python train.py --n_layer=12 --d_model=512 --n_head=4 --n_kv_head=4 --head_dim=128 --d_mlp=1344 --vocab_size=37867 --activation="geglu" --norm="rmsnorm" --norm_place="pre" --norm_eps=1e-05 --positions="rope" --rope_base=10000.0 --rope_fraction=1.0 --qk_norm=false --attn_scale=0.0884 --bias="none" --tie_embeddings=true --parallel_block=false --init="normal" --init_std_qkv=0.0355 --init_std_o=0.0 --init_std_up=0.0355 --init_std_down=0.0 --optimizer="adamw" --lr=0.00122 --beta1=0.9 --beta2=0.99 --weight_decay=0.11 --lr_head=0.00754 --grad_clip=0.5 --warmup_steps=383 --schedule="wsd" --decay_fraction=0.693 --decay_shape="linear" --final_lr_fraction=0.0 --batch_tokens=131072 --seq_len=384 --doc_mask=true --train_tokens=1026000000 --steps=7828 --dataset="wikipedia_en"
Each number is 500 + 50 x the weight over its row's rms, rounded and kept within 0 to 999. Layers, rows and columns count from 0. Numbers have three digits each. The size before them is the row's rms in percent of the matrix's.

# down: layer 8 MLP down (transposed), 1344x512, rms 0.0616, rows 1270-1278, columns 0-255
# gate: layer 8 MLP gate, 1344x512, rms 0.0656, rows 1271-1278, columns 0-255
# up: layer 8 MLP up, 1344x512, rms 0.0695, rows 1271-1278, columns 0-255
down1270 108:494492528541460525427447554600584458530452513552393428498485529526514510435493447401521517458543427473450460586505444567514531523521502541468490479513578519503431476513437506561492469500504543442556550428415462475499530647498531558419485528403466490496483550475544387532471541501398479562464527465555464435451521467568568430399569532506458538540505514557477539459452500482648504460486531541476489377439451413508556485509512488467425466477457497476479484481519490508565397526498540615470454455442510515566513527439502483506508566445485596511518529500456534473402483564523610453515578516422472462524572611487485498472457432543548581549536491516503557463404484449526493454548491536506474533515622450504497449533437505519456537589414560458510584521523497513514484471462480
gate1271 099:471581496535525436559494497488502509548521479517546501493536463491517465474510481404490463547431559522545535474535569500502536487488529555569489449488555419525415413572478501552517564550473503544509505491442447515451424594502501427463475449488548524594526489581469475573476505442489441576471512487459513485404528401515479548487466540474528461615469460473509564566579420493569452494444481555477538572493426540472516535541496541579483576436538422555572512419592500509432527601569496522458419543454452508509424486392439499466552553516533472403530371526456482541433477499600468482549460481590375472589537534539431404443604567545563469415471509522484451499544577393487492396566475517506513475529541492457497489500462390645550572548566531471540450466542472414443460568472472
up1271 097:465491502418503603409491440494455468423523519509443478514402562457568557518570463562533510494544463542633467531546537469519500577499488472486480570445437591550443507520484487517428531585529494479425462471536489474465523482541626572414484562580588456513517437540578538492454390376533541483461462561471514520571443516466546490496477544491489575548478508527426534458453509525618567510510586459543478476597474460512526402541521443524416393535530536505411571425490579519472498479511471438483560449523539516573500488509538585515468482430500455537525505494478464420519570520585494533537461451439569466403438436468518450460508491510508546444492510488601501572418507540490507400487476489548481543467546474501435590465532407510475491510528448594454520514472529467483574442534419
down1271 099:485452478531478576462527534373456448535473517462499489539577500491525503474520483516518503513622489419508333372460471542425500465467437556522523463586532472482471512456498567500503576528435537565548552423507500495494488518480607459470508392430425540447551512406541477507507466420465521541475511531576428452532511509453459520474544522539485482555506427444435516502570466484516567551378466471431481474481432452567567557440511573447514492469553341464481539543507448535442406494546568503495459512472444587564536553491446506439519481514565470467519527483457458473495442515485519397475531574509500514480480457516473416509517527424461376503506509499498420540587619520343497526468546522536538397536498492502480523508507472552486486466384558486412561587563495492468515554469471
gate1272 097:423512519484499585507524501500442454515612364597576557554399385513437533542496481511498524557447516488496420348494518540447475515519483382424467488437405504543472461529538360523377457482422477431524412498436427434556489444494527485466476492506411521489436514490444463414575475438584502392620478443484506480447449429495507442512457466444564440570446542511453522468547443517489407536452446412494507503469543554477468494501531528483468468500407502473519561490532452503521485573545502478538526596490528477514538435510539494403491567496520584498524531421445470399571418560466430522520533456444564595483438518580516412548459507567558545574462410577469408499463522479542506557490509501517494573457499600489457558487468459470577476558544521441554450486539424527559543528525449
up1272 097:587529539529544527478518526535526475532532429458448492413437491477519476510564533521487515403442501518439486491440454514405431453494557495475455471439401459590411509472504508492527523526418539494518404441477562457437426446548483574518495487554434629541428549520528523580615539462500424559526420451540469466445500410556487471458521421491597401512531426528467484488466531460542536462486501501473466536475466560441501548462507529439440513617503493381448503526465470554444521618507479502505493483520615504589482450441542559513550535569489551524597440489516521530418461525480470488501513430579567571453439591535511525474513412449474495559521436484548481491497552505516482604488543475643512425371534499536524543555492498512464455550516498531504537520469507533403425413465547
down1272 099:455478559523438518569515444543468510470473428505459511646490469608454524459482431502564555553463486496540539488520620524518507477512597553454574455531456508496616459522496501456483448510497452524538566427477475529475563483491455462487490479503470463400512432505576417517522471498561494404549494496484509415558516477514484426478502579387474503483509563574542512474518533529443434532524363571483491616501486557477489517488485496584579545508519541438552488525489563542501469418396539429565589565455467508541497446508507461387449564527543515457485407451459537529488511573536477463456484514501441521541456470506558487509503544526454466553595513581574533468473503551430556550458466527462553624551556425408474523551576507416539471545460480483463552475474535464588562551564439
gate1273 106:475535543504413582515509530504438476577494527547521461536499479449516539436493487518429443507558490481613529536535470463452475548462553458449495454512501404571536485607524544455495536476518542484568538544564546468544499511429530493562536462463572506477527443479436569508525600430449541442540567480506573465462372541536452525542463466525519443494393438509548529488503507505560533454455533528546448493423452436532515566597459566475462540617494418500444495569588378522490530477574414550465450504546489477416390531496507519497488564412538531478477462521519529412461508572412432440439540591469521476521490439494481510481585498593503485568553414578480488427439465504429458516434495447459567461501478561484582569466516458549502518451425520569502464486475615499420505562500537
up1273 105:448495477482464532464542489549520481457444413516419538444529550501570573521523568566544468499506585563467483479402584567507478573434525462459522403469460586501406512496518504417521596597502498479445472472470477531530611508567483438515495574565483487534507514524480511541512494511450476578482525446410469522611438501468510496491547496411490576460508511496502550518551535443527519549480552558416586461618498559377495598497485457451484397455528529539575582389441546461551657492483445474457449527558536528472475450516463417487533488454547538536538396523487458568466495472536518517566450506461501445434546495498567562431482446530465604573457562449497406461564512510562438583462525480556526479512507555501518459517402455490466583609476511579458448467499397572431513535540442
down1273 106:532521487499482520622425461601429459565522530473473539562494594465454477619458522538431507480579441470475339508492414476423505465559525491453474596527437439480535571398427394427508425556532623403513490480480503476516521466624522496523525473483464494519562457525511501495455466514526477568503561511499600492491515552438604425484510552528475556538538614441448544479451477562548536494513495572411454510428493520502531433537514529572526527561618515423448540435451463432579601386500513518547548521509514465531512423485474498537526520486455475356491522462505452463557515423502411526520533590491454485526508569412547561491501464532506484520470594431517554538411459458655522514510593487450494538524479605460614478577526470556507489413443512416602546458509561498532497513537505
gate1274 107:507429510483478496561473461479516510549445508556563555468500414542466504497574520439457606550597472471454556460416561484512542523479572473519479436505487477489489492559500484424468516476520553548521471486547526562453483433569538541513521499469455514478502408413494460562522599511560532421491591577538437420468454508525511580471473397447492472514420525381522473477453497434496565510460500510426470478531585560569523531574541610478417585519461401539448491479472518472513498534419458498422448494517478441565480483461540500542539509518498470418507460555405510522511550543480491512533502530508498461467492556391370475510542568529517428395494499396528505437583553429511474489484345519458513504506472526571490512443529581518542471501516517472464469514488551554507504525502522
up1274 104:464478484544484579501555450490498493538581531482503499436484448503514526512508470463505535475496480530544439528428583465514484506487519454527473533531444584486473530569582536485503551460535490500483509382556502493517511495505484502456518452534467464455515598396392483503509431559523485563532615544477499527527560558485513515560447555439509570538541534486463497503435481425441493530417555543411495516441518532487418486575576476447413634469478513557458557538499603503556402553472493603412546450591469472579532477561510469548616515519480528464484506528361526507487595516460510397486490549482540494413519414443441448425524582543457455436458461480448501533515562471454522471472534501527544562461475476581438445501448577484616502466431380520554602455513574538380467435501417
down1274 107:487497525514534467535518526627493519444529522475492543567576524555495573500438404540523581525493529500520425545480469574397565524566587452541505543503426445482482535502486565506496404441521556389471491510556500478450440513463463478454512476503498531503422376459490487483490588541568469541498504489476488532584436507485532457532492627549453489491473534509450486450550511495513470498441548604484530482475449514516475457527513601560488554482647505464573575559505573592497438435517534452409517559469512580436523525520565500503503560432526510490564484564442500552442540448522466363517534508558432466535470492546484552443478582457485510523464461483390556558473572568522455544493444438551546540578535499400482477512554471425488481418479533554430518433444538524531474530515508
gate1275 098:539442565505485516551431458543490492508516524496507495526489505449441463498551516493570555515550485458528568540556472506532520502453455563615503451490427538476421456461461448490519490481577457554497508572537533400511511553412478449544460528485404488445490464520509427508557425401466481525479513519461487527545434561538522557469555476523583462528528436362444396425502524459485497484453550520493561450570548442498499578486605509550481501551510531464530396554472532522453569422477499496521438469448553537460490508522581445520543514574486443472473441499536409523516471570506510506502588506517374500486496471505450410518549544586589556515482643586468416433536508469492429517475442650480446484481601576408559457419446511564455526548538464573495489499503482512409488479624469
up1275 094:433517448536489498452479492488510457508562541471480466554496473532508536458531480524509471518435502445503544456511593536545629539444530481417474461423497496505488471498513476480480553481476506579504549467632496492448477539526540501410532444542545509452416519470475444541486552482421462498464452513517444399500503598450514470513457556545493485459588441509515599436552618490452554629467545482488439438526496444457562420583485406502457464537568530513537421546462532496545476579492532465511422466457512417548493502492389489462537457500498497616397542426551524390545545589523429506466495554452548557477500512542538500534540540466553420447445515506424496448487456444614554490587515526441508492496490491522454575557506470516471439492549557525523462559434551615457544578422550
down1275 098:491564555473503456552526483444484579473429496482475473492505498487542499464418571526548477549473527515525466443509509455554464429477487566555439442509541489488494480461445492531456486462564504456451499508458569514474485576522467548550542543542475585465563544419481599469407457543485556498411388530473518461424463478508422548477494493489541459576513534535403495523418462426609548476546496568512503498477523533400456508416497519355565578576534446396504563483526449472555512564521471544496473437482469536481593530511537511469605521445493483497544555573551531480421523470595610521537485529485461442459467469504559545428515483501409560423549524498572556538511447596451612533505552460569513486541472522591429484539457502527578547411536466447479472529516496452511433498460419
gate1276 107:603463598481465538551603525418440499481401449550552491409530524461479490451617444492421476521470492436548493462433520442585440484547489491453526549567478474522509490518505431549446428437604510421580488527494562477584577422396466485526526516456497518496543530433519534540481531422514533446507497545520451579522525600522545425433576468457517555540514586508477565416516514491526492365481524546512474550490548474554477461410411446550523561541647434384400525539479457423521478511490419519522459377496521502504453480541529501516537545486502549455525459569443480500577449504553518504434520521531437576426464465587407522491431492482495538561548457506460569525568509479496532481547481459525508450499519519463469535481420484528544548462457497445502478499589494547550467551569600
up1276 111:475475407474390503554551463525520537503489508527466468563517471379545493494470423489556521494400416432479494424638491523490476446600531523633565506467612457475479468628582511478424471520501527515490543500520513410532601471509570502497556561548439545566465492415518480493563489439507472442455640527464453611410584484491577565552492481497497534481474476460503567512560452464502527498496517500496526525534463587563475467546527496563565528508488430425467538574455511510491551461560562439494467478468468553497482493572589484397462482490581463522457530552517582541510519473486446495373524457573490509536537593509542524527537497530545562527464506534464546524589461470557594486459479491509458474445548528631434481510549528552485524565448466478516570479513495478490467537553452
down1276 107:461582458488569519531427522504539525419460406545573530528483503512462527544488474495479575550486529507540566494520590552440488486490405520479537468492478564403438584551493470525503562503571518570536494468533578549466473532544567463472423526576416536550491514503599450489509495563523519467426495430481495481443486484531570531538413485511397510469482428510551498380523469466513577451513500510428542482514514585437528481533444424572566532484487622479549529474484518420423533515450534403514519445532484488534511503450519604501590538539490449447572449487452506533477449453497508502524536482479573614512599566416538525455436526591446478537613472393476527495482541594496506509540539510542593444402552506411447462469496522498552508530439571470469625481551488498408528539531564
gate1277 100:524565503560526454466512510483499526432491443517476500507515498424484499512454466523507569602514467547481540467447586555513448505591491532367419576489488507460391550562451472519545531480483545438534475453491491527542474474496543565527449541443579414426429547498532505443486479437539420530433546507547589517484469471520459538501590528412509408472488473489590439497555512481525512483514494562464495492507381492475493563552471476475447449562460490432562495436522551590517482494539485460566444477495474499604546573463487426591453588531498526539428476426423536456513490591436563347528529503552565496542533458499493386536443497489510454471454476450482497521458499506485445513527463478481569463465483526625538535475441435483500557517464530523562503515546527465500378530557402
up1277 098:432597509433548467555523602456480413520480495559510492492513465494595403498539500554528364505565513552536500433424497529501542510500516518553509533561518470507558449419549445575507414502594585420528552476573504465508509507502507513460572543471441486513456478504562433463467450539496449387499552492534485526477511525421541524504463406528489486551481440627549454427409458630487482507621504479469492412438463509590544453446465570495558497479503474429463561441520524591460483528513502542578532482514501474468422513444509455545531555469535490472465536463492377497537496490506600452465529504519550424544517612546409456600470442518556478516525474457479522527487482560474451522389553507467467449471545438490386476542548507537542539493501504472567629547555559451542557515510528
down1277 101:502527441622526520531394582613479433549521492465507462490496464458452509469438447499485492524449476505510529547445542510526471506539462444460511519496510525493485496475476482505492538569466467560454430418460638549504553503432489525506512504549467614455566473546523560462571461624450548563587467492440584398558510580593422524472509483524522506572517562483529435512510536512558517508457543543603516461552449466516407509425471400472498473500393471470442467614469477464505628524477529525451394608389444517461458456526527462423513539498553526602499482439552511493460468507504506513530522494545537457399525457545551418550554468473377558483496482537399517451476443476404469512537416435563470486506567491540441548480491463411508590440477585493419446477469593566488550475575569
gate1278 101:482507524533474497478541501451504533409389648549488456532523446571456436451545557510440422528463429454481483554539513433465510511592488560545542435521525451482478496421519444559489495456523527493391544512530455413579536591477414449450526535452453447458493508377505462474488401405453509482574485523567451521444455507400526529589495502507506482482493391442531439509495465498599521498418565498486449467518457528595510562455564540498456519511525417524512549537541491503464496483538419399575561523480446469501474465550451553524523461538540572496495502506488586556498491471483450481509514549592415492464551504479473406494494560540537509462546511530450409471503422413455469408449540442473465542541520523503485554431572483495550566508473457486506527601494499569521408472500488
up1278 104:437550501418522514459496452457531545496466476457485548491459470504466444506509546556540428447500488498543482480438505527560486445488471464465516510487582526481478413454486446536517496510519565557435498494523554490470470435639653554510493565408394517601449470463549484419545478470494431532511445487520382477493357459376449427520530475439425496493516634621531560511472455579494522556539522480469457489525486561557596360547429524475468544479492445513518437396515571470510519545449520500500514515504482432546519421417521496517462506500523475489500548542458553505551600510439508562379530484491431529511537451533477502488540526499440531531391535544451481518476509499541473395466514462483544536542472420425531563450598500544563448483499475461539456486543482434512524502460563
down1278 104:521540473543498449469545487465499436473424458526488553473526497564461544412568552481398550539510536509466566476485605546414431652467440460610451624369528514561462601526582476520547460459548464524478471510498474522405615545498564525484552474447546540435426462503488507441556552421402442383539477481509518494518595556482487550553496525490564477577496468488416502476572551487506542507510467508424534450504476463468488532364481519526543420415435502624542511534479475456542493591427511430483453477459553505523530567534551501540511459513462473575527523497520421545406474449441541447427502520467546450499435527477508449458504473537404532486495551673541507479457476540489439558522442578535521453562521403518418522481495427529431556520411579583454518491536518490478501518441443